config.toml
n_layer = 9
d_model = 160
n_head = 5
n_kv_head = 5
head_dim = 32
d_mlp = 768
vocab_size = 1024
activation = "gelu"
norm = "layernorm"
norm_place = "pre"
norm_eps = 1e-05
positions = "alibi"
qk_norm = false
attn_scale = 0.177
bias = "all"
tie_embeddings = true
parallel_block = false
init = "normal"
init_std_qkv = 0.0306
init_std_o = 0.0
init_std_up = 0.0306
init_std_down = 0.0
optimizer = "ademamix"
lr = 0.000608
lr_mult_up = 1.31
beta1 = 0.9
lr_head = 0.0059
warmup_steps = 240
schedule = "wsd"
decay_fraction = 0.753
decay_shape = "cos"
final_lr_fraction = 0.0
batch_tokens = [16384, 32768, 49152]
seq_len = 1024
doc_mask = true
train_tokens = 155100000
steps = 4857
dataset = "wikipedia_en"
Each number is 128 + 32 x the weight over its row's rms, rounded and kept within 0 to 255. Layers, rows and columns count from 0. Numbers have three digits each. The size before them is the row's rms in percent of the matrix's.

# layer 5 MLP up, 768x160, rms 0.104, rows 140-183, columns 0-159
089:072168189117075127144144132102166141161053119150145103130127154153186165088097111150102140141130136144069107085141120094150102092146114145152181089130145014157116127082116145106140115124150156116140096144125080114158179071165104154146160205146091122160090214114107146130105078126122092105145147135122099100169134128168177084161103173125165195166159127132105152115110163056071112178142129157121127192135170149131118106140130114103109104153137111119175096101167110131164080095156128
097:075082167111108163096158114127181132125157205121138108122101162132142102166103163220114117093136116171105127147095105146153097130111118131144132069116129099123167118121205126095113116166109134148164177122130129090107127057159108145094137132119110122114068162174091116171071095147192078141132098094121109107157134116145191053126142037139129082064137161122126130145103121167148118126100146141134161203172108172105084127101057151146110139215138159134101124100129164124093143127144153
102:130142122152101125178190158142174156106112108173150098133160140148133099084119109089159127157152157086134078150087079185187056050138150098143133095106126163113141106119116102140162100176140042150065121104132139129137155117116120109115130147098107174077143128156137122165063150117114162110075098136092114119138141135175127204164108143097115115103193100048138139126125145142153182158150174072123129120149143126210143120114097132067179071087134082137123183186148124115142147120137139
090:118170194131084111105129111170123131156125153160112209151143154107123109136169156084117126139067139118099049164064074114137130134189072141087125114154115133116120098107127167089103130127127063167158182136177130111131154123174101138119151158072145158134125144078082139123169039108156131146099115092159114150163133144127175159118091114073117067133108128144082133147136129166101192117154088115102152111149075155149153166070098108079173131143053136134119129182150079084112133179137120
099:100113167179099089173158120213121117104077150082141140122114083119123121084098090082114069062080100075144187132192110155094122118147106108060094119152112130166105102179101193103112060158129111111163141156129105137161131096154142134098124104151108113153131104121108119119127103144176102126133134180112115091112134116154171172161181116174091171137144143119109176157115141138152211127132114075095141231186150151087121127100190159105134142084148136128129170165141114142080121146156129
091:112145133095118078154166101114126190144105109147115051094143134102095119109130122145171107106111139108150099122130155113158107088137100140143187163126090110120147141140078173086141108170110101159138085085096150114096178111174109086093130135097119155134140079121111043161125168103106135156124180138133104127161126084100097208100140118086101165226115132168112129130132114114105070168133195174173173196118093077097151133156121125102107166178152176156185075143121097090167112115165181
098:124203113177110122166115141121151082087148108114158127157120123109146148142133135143185152152108139117157113114156095144108116071123157095157117090126137051147060088136085175080115117149172139156169131171112166128176148149152122049085107110106129117155130157123153075130126078088083169137043108142096068051128208106080153154147109118125093086081129172143149153125120109152139140184142190112108092158177139132130185128127087134151167161111146176138152114162079151129098159083174116
115:035079115177153147194188086151135083155152154138155104173153113128157169110162190127158135084111128153108072113126082135136131108085109101141133087170088138125122109063136095154127080146137089111154121149139078090111145161163133153126091105139179123139108070084134149102133106124139173116071171114118210108096168112063115092168168106140084091119192169132104196106122132102121152193162136168123145146094087137093096203103156091149130139139091136149153135116114103136179142105142129
102:097082187118087147167156119149140153144088164176093131140143092127078145184193163129208137123091087144117142125121125113109084133102159129145105187082172141027083040147090155136098112135113119169149148169147099163157091092136100126169127111115142083169161088147158048128127092115114056113103158132134166095137106139078124145145127096103167166144078153119102164113105103160151138129071103113150136148072125093096173182108120104115115127104151180127097100145121178133151139163170152
095:104045121148082121122133171126137168071131187187134116159107136124050169098098154115153126154159117079115138154150068145081168106145146138141152184144142119097075083133164089133127088162137164080167124141122147178085137132151119110161144083107158120155099136113126105102140141187100121156031132126139101166141153040156139110183137100131139100137192146154087116116124113094109143139157128112137148121084064170056117191061140134116118125168153120163109119125133127138179157205112135
099:145153137108062169147119118154112122116062159094077159154147092127123187134111116158123164132093095092111120114152135123169115132153126181182137109169143170106076100110084141146131095134099100134085188138182081140176078112129175113124159163125102097138125169149148154129086142096100096158064138106105151185093195175144096136166143153168121127100125154113153133182190103111118058114166212089134131097117122170110160128093099128128114139181114153101122036152107081065161076117147138
099:113130148158030168095126143137119077163078122138149219127118122134121127128137145163068124156120130104101117150107097070139116121081074202129159144180157127082156107166148101122165129159223137142159128138104088112108147050166168104111142146033149136089141158115092146163114156171084136151110154162118143135128147121140162101135106136061098130050095167166075082184134085149078177143135108150112098095136160101104103152109164149147142154146139150088146092145119138122117102133116160
108:115110120109100149186172123110087136122160152143136114128136076149113091137158134082113177086161066112134107089107123152102099062164206149145107065185058139167129087154122160069083074144146102135136087138122151117103148188070103128096149203101125147095113139113156104080169080174178079153114137165118115134159190116156153139200144115125180072139150162116114116140124115143110137166128103116122184131136184123070150126169135135138178167113102154106151080135147130115124160197119098
091:096089159173123061143065064098202119138159087112128087152134175135131121109071145106124115121179152118150156180118115160148119132200181168107175140171146150117089153053131127103168136178097112128142096119142130186071073111122110161131139182128125146177119079140056147183118105183136110153113114133103107146144080133150129076130142150092097141100090167130131209177102160169063141118101108122108132127128120157125131135115107129104148195169141141123080120152131152068080098127096151
083:119136092148164075123087058098081150124157075163112127086155150134107142135133116111138080161111131123072125126127163161146170141163156113104148141131145120138131125084167110150113132132173090185098121176147129192111070175106093104197145159154085110161130169126152136157118194109145180096113097174089107137067163112157117027154159187082140165087133098156129200132096163147157129117149182150127131122141146156083139100112124156111104138171130146114125058100099162089149098036139129
100:135144144160070148112110136070106157093113103125096238114114162101125159103157111140181130079114105095138152126151130166076147115177153121113169125100080144117144082167108149177149105183100123157155187121125129175195137085108108123085165191093139081198122136122164105121157174165136121081074127087035094182121133170128087133154112102129130115147122194113102146124127099110144100151116120134127088150089127144119156120080165142067112134087114155165125178150105100110161082168181134
094:085118133131157147093100121133125070118125090108091178094155152152084050137134152150114115132175124077159148128048109086144049127118122115151088138128125118115188161090156091165143117092136202164169144081179096153116161141149083158134160159138134184159124118145109099201067110173175123085178118146120088141153093083186112084182089104109064160157132103113135151187113108122182124182144109107139180108129114114144168124098167113113148154135170143113158087110094127148174088108114132
092:088122135101101129087153095129084115110125117119183137149197094117180099078126170075172147086059060168129104142084126149156150113119106121124144162190133110108082157104144156075192119085203130097164156115125169144150128084123139131096189156116063094101135160103142113160109090100089178115137168133118182091125186130122141107193150086119139081171054142125119129161155125145159110139132092128103149083158137217112112172146141102137105111188135160114102090129157150101100111156156137
097:048123161188104118122104140147096076141085153127137166159144079147121147163162117142122086152165146115143129115080138080180138104144136019120156102177102110084152083122154133123108104154127137122090180139120084034176142115099132171149118114140098146154156113170098102103156156117133153122200082123118116110107188159146152111149088084079173139118123095139094124139122093157170160152123148096057118165133187152151142195052146097142124113109117102181149087099172128101139140129179144
118:122127184075143152115146175132160112105132147101131148125158131180079120094105100177077087186120139118121188033146116097102083094109166086103153137191069099176152168147111161110142143118129120135150116109087121104107157067106118101125094145083100131095119172107115107113102148173144119033093160185135109114141182186156116117155134156064145110122140133140127189171147102171082131169156127154088106138148111107146108102117102142052130159174047122159120116169094109125121142145140182
102:098089124133138153120152125117083129100101149144148154172148178148160135136192156089130161152129155094082079089100128231136115136127129163157092130090076144081122114102156108060062127123124112135186151075167102148172140137142058028104119124114161106137164111162116081114148065091062140149131114176090116135121171128137150074088135135157147129154186200134104096101129111137126124179143114092123115111131158143130196151096165151172132076133092163156148092172146087105146139144151149
090:079122142088109115082155137122104138081162160167152179122142140129103074133153084114111163193170097110087133090105138198119105083146124106107129141149138151097140162184127173131149117158142073168138165167153108172090143143123053058142160110116112145179053138139124107102130144134039156159113154113118185092137151129140061153100111166136123092111097101139171157121145119135087134101181102187113145137162103154064113131155117126147184102172103201141156060142140167190129115097108124
100:140134156121121133142121128149144066111085141083170121096114129113178114114173162103194157148161093127115132086125123164113128159125127172136133122176134168080106084125130112134160109100158094156177079123152169168154116009171119129071125132102145139166088077159144131106104053144081154094103194138130148142148109085100170115175119136133066081131128106117079103160138137158141116112151139162158074184088117134088132147118216109150170124115130159114160057176176169126090134092108169
092:070148125145087109111170125124117230188164087160119106152146122133124160131174175148120148079105156112131112074071144188125174046168105162120185170106194154135116133112119171125130121147127135128160123106149132096171134107144132134127173118139111119133155107113135075129118076085111050099109129108112156173106070109099119170086096089104152068099145157114106169147115090118134128182161122155203137137041165140147135144083128128078107140148092162104111105142187145119089186138108144
098:128094105167105130110127184167174131096098150158150102182180068184138097115138141130091144127068115079110089118135126157120109174107096081092102113214091104152074127151061168093102122196117178128173125140148125197143115138146075131114147133146165177143141135098083151126138073133094106154108146146084128137096140153071045126102104128148063141128077161105174182167087160159105132147126114081121127163148129079123118166124122122078161123124131126175169135133187093108127131085174155
088:122136120067152165158149143127122131156104153117194133119084096126091080116071117127084132120165140083176214147135080131122142198166142121134082117170071117107136145057115148129159142148062138143149136042108112141188097119148110098041148125110125106188130141156102123091114063152088072109163136123124090109152144118107084115208062148130142149120122118165138128136104111139127185165174128098078067154167144148135114130135169067134149107145105130083148101133132127158115107082168154
100:128074125061127059141155160126185116136045179071115142084134098122137098163101149152136141114143071122164124171058110128113083105237133059170114164109097110109129133168145127137188120174157171135114127111146180126102142146133107103112096159135125140127100144162133129114144099192126136141056130153062102177097105154145150191113129086132175127144089113144156081172080097128145155138139126119129081116150150154142142100157087102079141126068115129146166160109128114088150152189133173
108:135072129139080102124146118140127083058145172093118096148128085146124126210156100147091137142149103113096148085061166139148116111141108129136096125134148072088112126112108097158184102162147124163162162131125168104094042113098114146152176145134179165103057124137136076143111169122155128107108129162119140132156177163174118137161162150017084070133132116114166109168151096189106106142152120078092157141147077098180163137132052122166175138157133135132118136199163102136144155139125132
101:067147129178142121067122105144068133104146134161148110073140143105172092094089210102116111136133096082191123152112109157117112139103143115177119148148092117139077139177172132098214118139132227071135151200150153113153109155153082172060179092137085138149109181160078160100115139125175133128147156077084140128125129165095085100157125065127113128110090129102110117128106105139108131134183110113150149117084119182109127147127106090135182148154108081161113152113114153105082125157181146
099:139148115144065145152126181165137162124141154118127188114149165117137083116079108098122134192123081066157144123142110078133048117095134158170129148122086120127084085183139153162153080153104140061154124119106106118146143116084144081119128141075144199152098135175120145154157121071165051107082145131121152107118135188168111155164102141161119134112118143166084136216164147110141136103132195142096133107102150166062133104095122074122135153114140121157202062149126111093136137072135155
099:118163140155092118157128116117128129152166186149152137104164172113134125135128174124122126143156147123145142147099118149124124123142145086111142105090132088136122136171187120102142128066127159117120144203138120162129202061157127113148125130096081105114084088133076134150062125116200135098155145168114100097081126129076094160115104090072072159102075108144105198147076104136123126171211060158128136134206093090142137187075172096148152166125128127148160152112140083145056190088108139
091:131111125118112141186126129109157161177114093132111107155114066152129175125130147152112151155173113116119123192113114073154100148104130165147127125123130109174144075142107088161107106199162131163135162132136166104255192119058136081092159105084120137137115151164113080127132078120166109106157165060068142131113141112112154109111128032144132111157132124112114098142161064129118145109107114183076122156132048104114112147141115047158127147114137200111135129123148110141120125188130155
103:093128125141147107130115128158061158169122156066168157110165087134113133117090148154149125076119124107081130106129156085216121129169120154085141151152123116084167115129163071085164094198104124143147131142168128165097155103148144132098085166121121159150107130189135076121126095091100140113110142076097122142156104103077156117098196132115101141087155136108091238118132167083120178123148168111127170138095077122161178188110164082096138106200102148100071123180105122112174132147130151
100:111067104190112120166120128142148118105098214144203112115089090151107145190117158121085133111124072136093126085112130166168141104145144162120148091098097148108087159051156122099161126178127193178142107170127158103133124113094153067048152129110125132110111109122138065086162097101131187128079187116087161176164154083114113125135158162130147102177108137124093080089146111152098176130153179148156143165123126089107175090123176125106101175111111176112136147142108118133059126107158151
097:129128131160101152179132108136106121191088161166145149098125121120094142136105163097158095086105116113140099167081079138138133116167096125096151113117148097110148096101141184112135099194143093085146125149141134148190138129086122100127115054104085124129136149125087075096127093081082097181186183187132196155118098051082152135111160078139109099171133170192158150148139100095177170166088124144064107123154122112117087217135159128132136169153084085152129080111154142123119152171102163
101:116109175155123092130137177163124055121098121110119188115156148169147099133133113128066172097103122130157142116096118153154120091092108100087069113184083110145077105117100113119183115167078109116121154145122124219177128090127087153155103153126143180166136082117111133103151108095126154087117139115102132163114116164226106086112106114169110097170155111105097109178185143120149133139121150127153116181105147109167171087114136120112102101158090150164102133154198053030126153129106182
090:093099126107167146154128129107156108117139192170170112167149144146110114161140118150135110075131131162154107174123169180140123133132149120117120121134052134155147115088116121096110118120138136137139105113067079164159105123046152117108199117111136062146156128071166116124079111161073101046118173161116165156128100127048127109178156059046158148096147147177145092173098154144120208163150128053075133167147137151119133154134091115113136150149105136170178086104109140127094153161151156
097:157073100039116141156171159134114202118103211162109101146181110138112129074124130142135074163163091152149145129137086157117128098150076159136101121144102066079170103166136107105096137139126122146138168124154143100078104118173051128096121098126166149151108185108108127081161106126132094154087173188134103096120143133138130121169102112082103118088128158182085074134159136113119109147145132076173055145136157149110147167115201110124165089107105200139123136084157098178137135079130145
105:101133104156111186197149141140177199165105095147131135186182096128110170122114161096096141118136133136118133106101071131114090112066109160162062075103127111170111138125072152132122102115118126122133138081138090106162086135134106136096138119040147118111129155148169112174111177144192118129108185213071102143116126160136097134167166136154143111136086169130133128132133091080135183161116143146076157163076159126080170142158041148083133145118083124102087170146068109107121151152162130
103:113157159182128205175188130127176069129095116144134107127118084119144125127109179074110161163083101141130121163126181182128122121072144111120125135216105175105141098086147140072091112138164145145155161176143157115136173130156119120080109145118058095085092160080100093111096106097177140110136157118101120097156193147122078143161206160118103148114146163101146130136146088154128118120170066145148128151159099110109120105158066094077126100151112194207132087157128111109110095154121138
093:133106134170098151152162108119095140096127147103165123136145043193145144081130155147141118140116111075132073052125166081135076121074160132143156140167094093153097101139117100101136105120191131089146233145148159159097060131113146041131106109120111056117123185106135108138117164119157115111112110158124161131150108130113230168146171171131108140171088154098121087130154129071127134144070101097089142121105154149155211131163146147119141146133105138117160163143153120139105118134190134
102:054136148134083179106092095115160099091130121108142113173098099180141177094145149118107159175151115134102131038126129141186074093144111155196184142159147143110065099094147135063141112077140100151146147172125078143158143120165140093109110153100124114084131107159190120148066093118140137114175103183113113141106141139130117179138112138085135090128125144077128101141142102114101050153143144080128152092103140157099138121121127160201148152154176220191109113194111146100110139119116139
096:147108135087133232181126083129132119087140134148159114084157124163097119142132148171163114146075109119083136158083054140130111137146142138115159087172106172104156118045149191125120109104131106104096153104183186139105082114160093117124126118038076160138117086214125125119082131105157145161098113124155106130143116095099069151147199107127125126124076159192133187115137147110137105112161137135168177158142122148104145146129069146081145112098121193135121110114064143146131180122114147
109:110104110098131135154116108156182086114122202098138156126189152149117197107092199115110125109135125196145118109119123162142059125074144089108158104122127138141145132113126117146165113161153145105129183101136132091055099127084105130118138095038037066142076103153192103121134188162134083123105144131097154066115172129112080147155143130121141123090100118187138106122148154089176097175162154135095119162119143060105151122145075081113151144146163148121156159083091155132085139117156162
# layer 5 MLP down (transposed), 768x160, rms 0.0815, rows 140-183, columns 0-159
091:165126114128159102124127141105120091182066186116095153166090139123126158094079131100130164139128117098183205099105144120092104059063165170155114235136108101168084123074131110162151198082145140156141147158157147149106157147123098129126097069181127123127192063177093102129169100111063119165127101122147095151138196141139134153122140122161101159111101079133151121131142162158110118139125091078099168157087117111100138126154143133142125120136083101073146180100087153160130185128118095
101:141085158128144115132143140081130144096206133119101140089119087133128080137153133158163153115178074162164157153145112078176121148136094105109204162103100100135121156130150142123116110174165131149113118079135104168115122132158116130124056112045151200069095150123086092117220163081151144099111133131066088116065126177066127094174150104122109089092131133139152122163138205136091142153132166107101128148176092116110116149129108196125115170142090103144167132154099129153131133116073187
095:108127170145165088177163158111145079138145112088142143140155118197097069133090079096156102185152130137140128138182078131127137082096133084084088135171121174126143147167166116133111162124165146134116109146150158095134076086095104159150146106130106146079158127130226089173166154096172189120163066202090165143128102113129124133132104106134124115107110158111124095086151138157130162134110193188124198073141122146098159115106046123121118106105177081107128069096126109119085126137080138
082:063109101102141122130183120164102146099079087133133103119141141101178147113072137085148132067147097155135160121099146159130102131097185086131080136127180107138169118140103176167161087141169159160022122132104160137139152091095134152152193125119112091107147132144189107140074140111133146138191150180173149148106159118155142153173094147133157157119133154126162092121112117138127077116128090111150096115067165106146117138157070130131169126048150184076122149088101122141085085075200078
104:124130145114088150090145140080225098137101187155141081175129160168137164132159158107121100129105084114167117129153187093157147076155059133140111117101127168179142100069167145149136140137155151144160108167115109194146124151105209133142099124183114106102175113132143083115097122142149209161174147120077130109154156127152136103138087144131128120140129093079077074124127154072105127180096057069152160067128074143096109094122120092126172091114102141128153155145106141091144153066120108
094:155053172107116127168116101106139128116092114131134154124101077024151102147079128173081125144094137113127140131115183086122097153137123143118090183125127163128112087122121155089088193126096176153152112137121088125053180104179158119147149168103067137116191140121104121158106156129160217179130098161129129093142167170146087141073129126080122156166089150157113117094144136157130087101096138059180116150170173156103109097142138144142125121118056175115144090134159107180098115154132170
096:136135081173092132134151134168056127142132147137119124097108120106183091122157100141126036091147135104168138089018150103133119191124141156123150174180161128103112109100096146185155141059135114074179113157184163110152148108135185128145166137151108104110131120140118133173109171137130108113157166140115165147047094115156120142079183126068154083151137129135117165136147112081096119081124114138102119092130113154170132171098147103067097079119132128177163204101169120098121134171133087
122:178101113112110213095096087127151133183146094104154170103103145107235146092109121082117174073130142098125157121109145137132112166150150176093101129135104191155152159136126119156132157161116162099117101105207107155122085160113118121129133145144121148188154128109167170114159117060114155092124172101091077130130081165121068116159101109071104121113109149127142168095103105108099108144129073126129161084135126212107068160183138104187124093103072090168142133106123188133136126138082137
108:118118119155191144119173181149116103125136134099155137121125115081179102111091098117096134102155117062149177114121163147177117154145159151155148153127125099160170114106129115213052107105099098074170103113109132086126141116072204119127140098133068017188137129080185155103163084126150121102144135103074110150116120111131166140151127130130161123098130100113140167190140134181121097177138077185129085117128122101084137137091122162130106102174148133104098135129141185139152120172037133
095:178136122126138183108105132146125116165092090131131087124085037074126138132095126147076143194167140101108120127169174131145166139151117060138103077142132117158164142173131136124091187125104132177143090162162147134186202092137133172144094135151143134120112134129114189101095125106158111198102192124154120066136105149073141101119094125147136087141081101076104136078131171107090190095132107100134103077117103160131055139102190140117141163106108179128115121109136136159192069088133134
094:158143127074124091118169149126165117106167136133075088108084133123181156144181151125138149145127147080118135119142174105141116149162142135107113130137171120162149137098065138116146186133094101122094106074170101160071172124122093124144115115108098150127022126096154078117204174132123077126091186160152206169114117117179132131093168094120154139076109113163144090118104130104178110061177138163092111127147128088104096149099150085203139157169128156154103165063151150130168102111181138
099:092154155102116100079154079142094119137129107197105095086111147143136097120130137124150116096134141184159179075113089194132139184099138134114111107036154099130101211123128123139103174112100202123118112145060122117162102183151098133131155113127067178155140103121145146165091138105134144116160140092122143118095128033150139145178170081197152130176140126138134138063159135179126129135109118128183102135112132133125151097114079133135070118138120133134210124173144103146136114092109050
118:124155150065143075165142091138123144152161098148149050138128147158169157094119114102079189107109094141131192197069153145133145190120148107138151153087114145120140105117079083139076075122124149107141128126145142150085127130152152117144116125148113144149191122105108144067125087181135112195106140053126125141113162127157122116168187100093171131114097128097063134171108146140072163134148097121013155102159174172092099181148113090163143092162110141121102126118135089133155186111123144
080:127172105114104144109155161123075104116138156202104123141107145126059111135126150112156114129129121143114127104076152150143161112076114128099110100077133111165184109151136110173155255094140136149109130164103129108145174051126117100132164101117154141079118154180140190108143168131108137189154116122143150079135132115154137141065119065131157096120144111170176113106112116053145076107151148149135088138105099184145113128096169090152105109131143120114092105053125109176171203127135108
068:128109113113093169135170175142151121148104154125106127143112101134159155143194171133145146078177086144160105115094093129077165116163149136150101130102086145116120109153116097105141255143117158107109098135141108092163181057107112118073129085109143129130105122130116065079168083132127053144165150118144117134118079165113116166099097088210097050131105148136102071155115092068135152140130142126125134160093096142170124147110176116127145137105168103136190152132125095115107147212158139
096:105183092138137136136087129097075087093119155094149166145084116117152125132128115097093149144119142138127139129171144149164160107132134161176108132132137119143096138099151150105170123107156106186106099078104149137114120145032144166109089115162111085140043102140158040158124103167142158154118125154173102104165142143153149147092125091135134112188132144107183124173127230093155225107084179112136143161167134102132114106150147086117088078197152129111053104112126114098079103111172105
094:164044174115171116177101060124112124149172094108137082110092089132113132176114120159071179138100134164168087141080146140083096184171154142086204197117074142062106074101108103103154208095159130091162168144151116124130132104134118062151126109107119140163157150103114171152120122103107122157077108142146100074139134154099141094141167073165125147141144158072147136124161148153116109101125096067178150179098112126153143159088138102172092109118100169117115109118146163137102135178114146
099:117179127082124101128123143145087110124112154133121117131132138133106154117134145028144167094148186169126153152167066150144133122125153100144122106105173166132111076104129143151116104099112112164107150130146147185184103166172128059099155148059206102125140186134199146148126133133126098131114053086098169107185144164122124091123101139140125146106093157150155138130093166146080180076164042096099094148161109126096091075149169140116111127134133122196121077132165057135093145106083138
099:172132100116132190128130091098123128085086146122124150055094102103125091173168161114115144178047181088129185150080071145157123098154161123093100144136096156179157105079119141121114131108120097089130082112168170086101130127107109207111125168133135097155126109071120118099141117096103100125141111121114165106138146159103161111091163166191170181135153107158136106172121138130097127061134143142196190135103104116081119124173136113150138096118114178124136165179146176138225147135081078
100:119153143101134156049099163163130125106130138119115133141125145137137173098154065132105121143179133132118153015117144086100147127091166071124093174162123107151122124142102197149130144142135075166129114130081093103164137093150144111141130132117146121108145184080146125110115119158130107112122151172158119058059125089114111149157115106117139109161052052180091116180152128148130190144077141166103153127079169091085121147180137183100109135177189134160130198122067111156169142109098114
097:130107144099147130192074158074185109157175092072140107190132146135135140161115088097149121119161171148145107178115140100145108179080104123177210211069151102126151161087117099127074153175127143122152153134171132077118100155143137107125100105156152083105093145123107144120071120134144109124156132096139133146090087091112105145109125132146145129121157143051083167168173174142123053109078096142136110140143181067102160163136103201087097181087163132114111141106141120114165114139071131
089:168101104161156156103068137153114189150053099103102107143138129116166141137123130114163106127108046121148152129140106114180125166143147130072178147071106109159144121084147096105198151125093165140161114111105080100164156144179202138110185090099122105159137111097152140127153117144162080148111145112164036175118108163186138145150143084189065132141097130136089110238150140148144097157103106122103106119085136110120126115185108130115088091094129143137102113098135120103080078123151171
099:103135122127147166135065181142117113062143154091161135072082110101129101122127112091172192161156028123137119068085122152139118068104152117161083150113104103132111158120115172153085070139171122150114132168109104079129184076093109163081064182102126131082164137085150159154122124126111123116117124071149112121114158108090202171154178125133114127142183125164132130102114134127114146143140131201126184116148123160171109109078122140142111127173220123160110147179114093129149139183113117
093:091128114128132073115112162114170124104108101128143137122125107082186088121094123074211175116091118145164140198110198129082086095154100059176078131124132096130153103154137164077108138145122211153103063153142129112125104110164119108094110162120171103090167160114154136113188148169146107103078146103094103052140125147152151170127164178150119167151161131074134146150099116151104128150196137151161091161094124118123124145076084142190113138069142130060117099166117151153111109161143113
097:105138147156166114182120144053112152183114064147052153136140167041092106156187095033132123132118104186109138137179100144130153160145112087137148190168119097131110111136158077169132148133128134135125058169070104095092155158140134128125114161166155204165131106143128147150135096087099147144161189128095114112106158117100101089127091099143138182121129171117122144140097124173170170107190124189093156138133116111142125135092094086121090121157123085110123096153126082162135131063123150
086:140118168133194113129059137116196110133160103168114114109167122132194176101146113143116117128183161100115104177136197126149084085133119191148111159129136095137140148132162103129077066152142112127092112167154079087079142097102146099131130086112121089146099151087111114129102137099088160130109103131102115083126131201139130151156174126164135122173185112107133153165166120088120159121024093116189082120095150120107083072102115197177130183156108138154121171128117085116105091181122088
098:113125089119150125070102164123077128129121138110156173179088126182173103058079101109144150109130113146108182101129209137070115119125088109107134067119193173109145120121154165139106162157112108174109106176139120120151121087121179130120152170136070115118155101117165163138162133147037093157138191139101170138143185151112101063100134106131115176097174100118181156129110142113046119068175119102172129086130174094097127122165140179161075131141165087074132121131109136134113141135138125
114:186179140143145127073158168145118198131107134119126178145164168134133150136098193171133150093125067168163179095125124087135105133102155147122120087115146171198134106143110169055122105135140167117144126146112097108089130097078139134141065127091132079147213127151117123167158078160125174103139088141144087075090185047146137156182105069142160101137139087104085126143098134140086106139099100134188092112119141128063101119149151147133096104103072139125179156082156097129083121129153117
097:124162151145130128102103142094124112116197137119083087102111148131139152139094109097108083149152228114157131174142083087140145140160114072128084089085137117089130155152126143129145131138080128125075154165084145147153116144145093121101164070151127177061105132126161196192117125110121155076133125101121179118169128128153157160179113170123061138093141137153168133156168116122166127067132144112142194151125066139139151063079113167135102111144132129210117111056072175153144110093077160
096:072118132108185078112138200087134130184117170131152120089114145084188124140170131113112160068090085162139102163079174121097126113119156131088140132127130138139111158132088155108071107154128149107127160151076146093179098110152074078094132155161156123149142094153160161081139098138148185120123142136126105169110120174099081149136106125123130144138148091143145074106077122161174091159134212134156133166145121118104199123113059127194151139164045135093130064105131178167148075112088144
095:129143092101069058162146130099120140187084068148122135112127135124151124204184100098084133153123134079141122120179157111109167089138110142115171175101156120158045103136078078155111138102087127168141116094137097156123139114158121193093177091128171152166134144109145150144167155138097150079054129142118164062123113142131184131104112070149105170124128089100125113114158196101132193109133144169125150104175105154118128113158103099136140145190153146080035139136147100148125121125082172
086:113142137155090099092119084142125119078104126103163162133124193074070126153135126140140144127108169090130087080174155119124111153097090101130161138145129115099104154139110158104093145083098124115116052111162118131108054162115135103174122127172116119126132145110123178111116129134116170168033116172156098096151139090195153100089144176090118139115118165144144142101113182127150116157131139147165128083213174091151126092081139201108154150236111126192126087105096197153138111113154114
100:176162156129173161129094065126133137088114126114126083120163194135104202114100155108116121140106125176142160164117112201108173110162137167111107122124124133081114147109081176150078166173176106040151165115092090156139140208143083114068125164150131140129110123108162109148108114072132096100153142102126148082135151114132097101146148131121091092095186199120173118111142102185172139160109100141110125114082168121129103115054118156091122111091174069169198154100119100117124152090098120
086:155126093101155124113131067089118113067136103131140122162081115091160137174168132166081080114114145121131141170158151090162164143147124183103193136138025176103115094153155104112093151118111136142179137063052126134195171149106110101139168117103069094106149119061215096156166106142147133142147134105083111123143152154125096174111115176143149128162100073072148121171109176115152080116105124115132147057140158111149123120204172147160126149152133136119078111128145137135100154171109120
093:156123164157179070084117123131124143161071165143103133113139132086103055134110129118119111151108167149121155173175165093138152145141108164157129129152167073072091113097149162113091157127141167138124178138135074158162126120102187115162119165192120127150155090132105146169126116125132122171122113123144119132179088150151100103096124142115123125095135116144128102141148097182176154079130110041161067166167155126089106108039107142122046034085167193145074130092123163112151145104154159
100:116116086166088134145114108097113118109142123118167086139142170098155180150120132096221082071093120128179176179148130107039117207131123116083091096143081094107118142095128096158125182136127185072178138145157138111143113151105102123100204165136129148087109196154137151201104147132096123166132110077093169207148132114152098110129123089133065147108145129094143113159103111150134101121147121130132170100137067077122120161103127102151094182115143132122143206121096110121174128108095135
093:156113135095132137095152101186168106137165104120063122143154084143179130110102106140151124156148097098053106051148158101098104118139150149109129148112172134133146093102093107129158145095140094112185057114189160117043152157153101120190109169154152186121066142181134142101160168132193176177086152122134160116154105129159132102136136133145108086105137088053096175125159078100124094096159147110201102131144100120156123136147124155189189137108091100107106139157110148151083076122111122
093:102152108175119112103072168101108130109066087116103143140115122125120136113121098153143183081102124116130076093092112131135128152124128121142155167156132146110155101161138177132085048219097192097104096151138160183103131147130171095169146179093119108101117120153180138103140104054132092135165127184144103127136097134150136108175135205103148141157101148045123100120187122131167130178102084113111143097137116097143120156128104140138063138121169121191174127141117218092049111140104111
104:076154155130104106122128188220128127100116109120141104102201124126168154128189096089088094079164127171125139110121156142067125155065162114171152103140107095168146174130110051160135073074132158093141172136105146156120146124121159137120083200127179083125126121156109169120052101127172137111120169140106122137074143175099124095104189101149159142118116139103128136126063128163098211096111132083139146105139118120163129085110151159146117153109121103137105161133097086161099176053147121
109:150124156077130037159142030170078107104116125156177119129122156106124131078173078137155069076117089155181109103130196190099126160102152090185135149154149152114179087135122153146094099145105112121118142146193119118101098144097135132160124087115150137106090142137090160126137165114147115145134157112112184143102048073147173119112119113168119155164115186183120115112121226099101130156171151116120131124109124090136122145095125097079104116163121116156125165110093119156088089196107129
095:110117128188120130116098172116158140111065166115154084165080122105147147136168160135130191148139071192169134131110180091121229084111093078175085167149139112097170147119146050131089166095113101109144119131094131099124172099164148184080140105126145094137145091111162098151155126147134146167131120133179146106116134176136125158106205100139146095097093128107099143100147092157168061124126104135123102134155063173108150114173138078132101107185171075094111133156081087152096101130094109
107:079162096073085177133118194171114156109122170141155118144074125147134130112124103097151130149136139135159121100092138164143131098090152105043135160129175162145057144086147148091105120186144117158128139148231078145151068095087061151045119108107140160172221111140162197122125130139111141117136130113132133135073121121104099119150175108103156151117081139157118133137127118126104162124159076145200165101126120150165105128105151183135040096119125171111137129139111087139110123112101134
088:100121115117095128165104134170100127115117145124072120149172095156166207133153081165119174100111098175144104081093113130164148043106142137095122105117113118137108140132133162113131044166097092148102125105076100139176081160126125148141068117159097126086145058182120084150143145132160139158211085166125062130134125117088163119154108134138148128160048141151146168119184118146120161047108105096094138174106148117097175135171178164155112109149151176122145149086141150112136099155108191
112:121159105113151113139144162141167095062159185110122189166145118129167184124142109108103133122104171110119129151135117110090065127140156124098106162128105064072147097110165121109103154157121139099113130096082148132132162084122089193147130143150171091097139202107043140136061151118056229126117124165160093127046074089122132182075151104140159102118126152121217119170130154119124124125122163135123148155175094150116165104066146137142107132104133124134087144138134141067111172112147118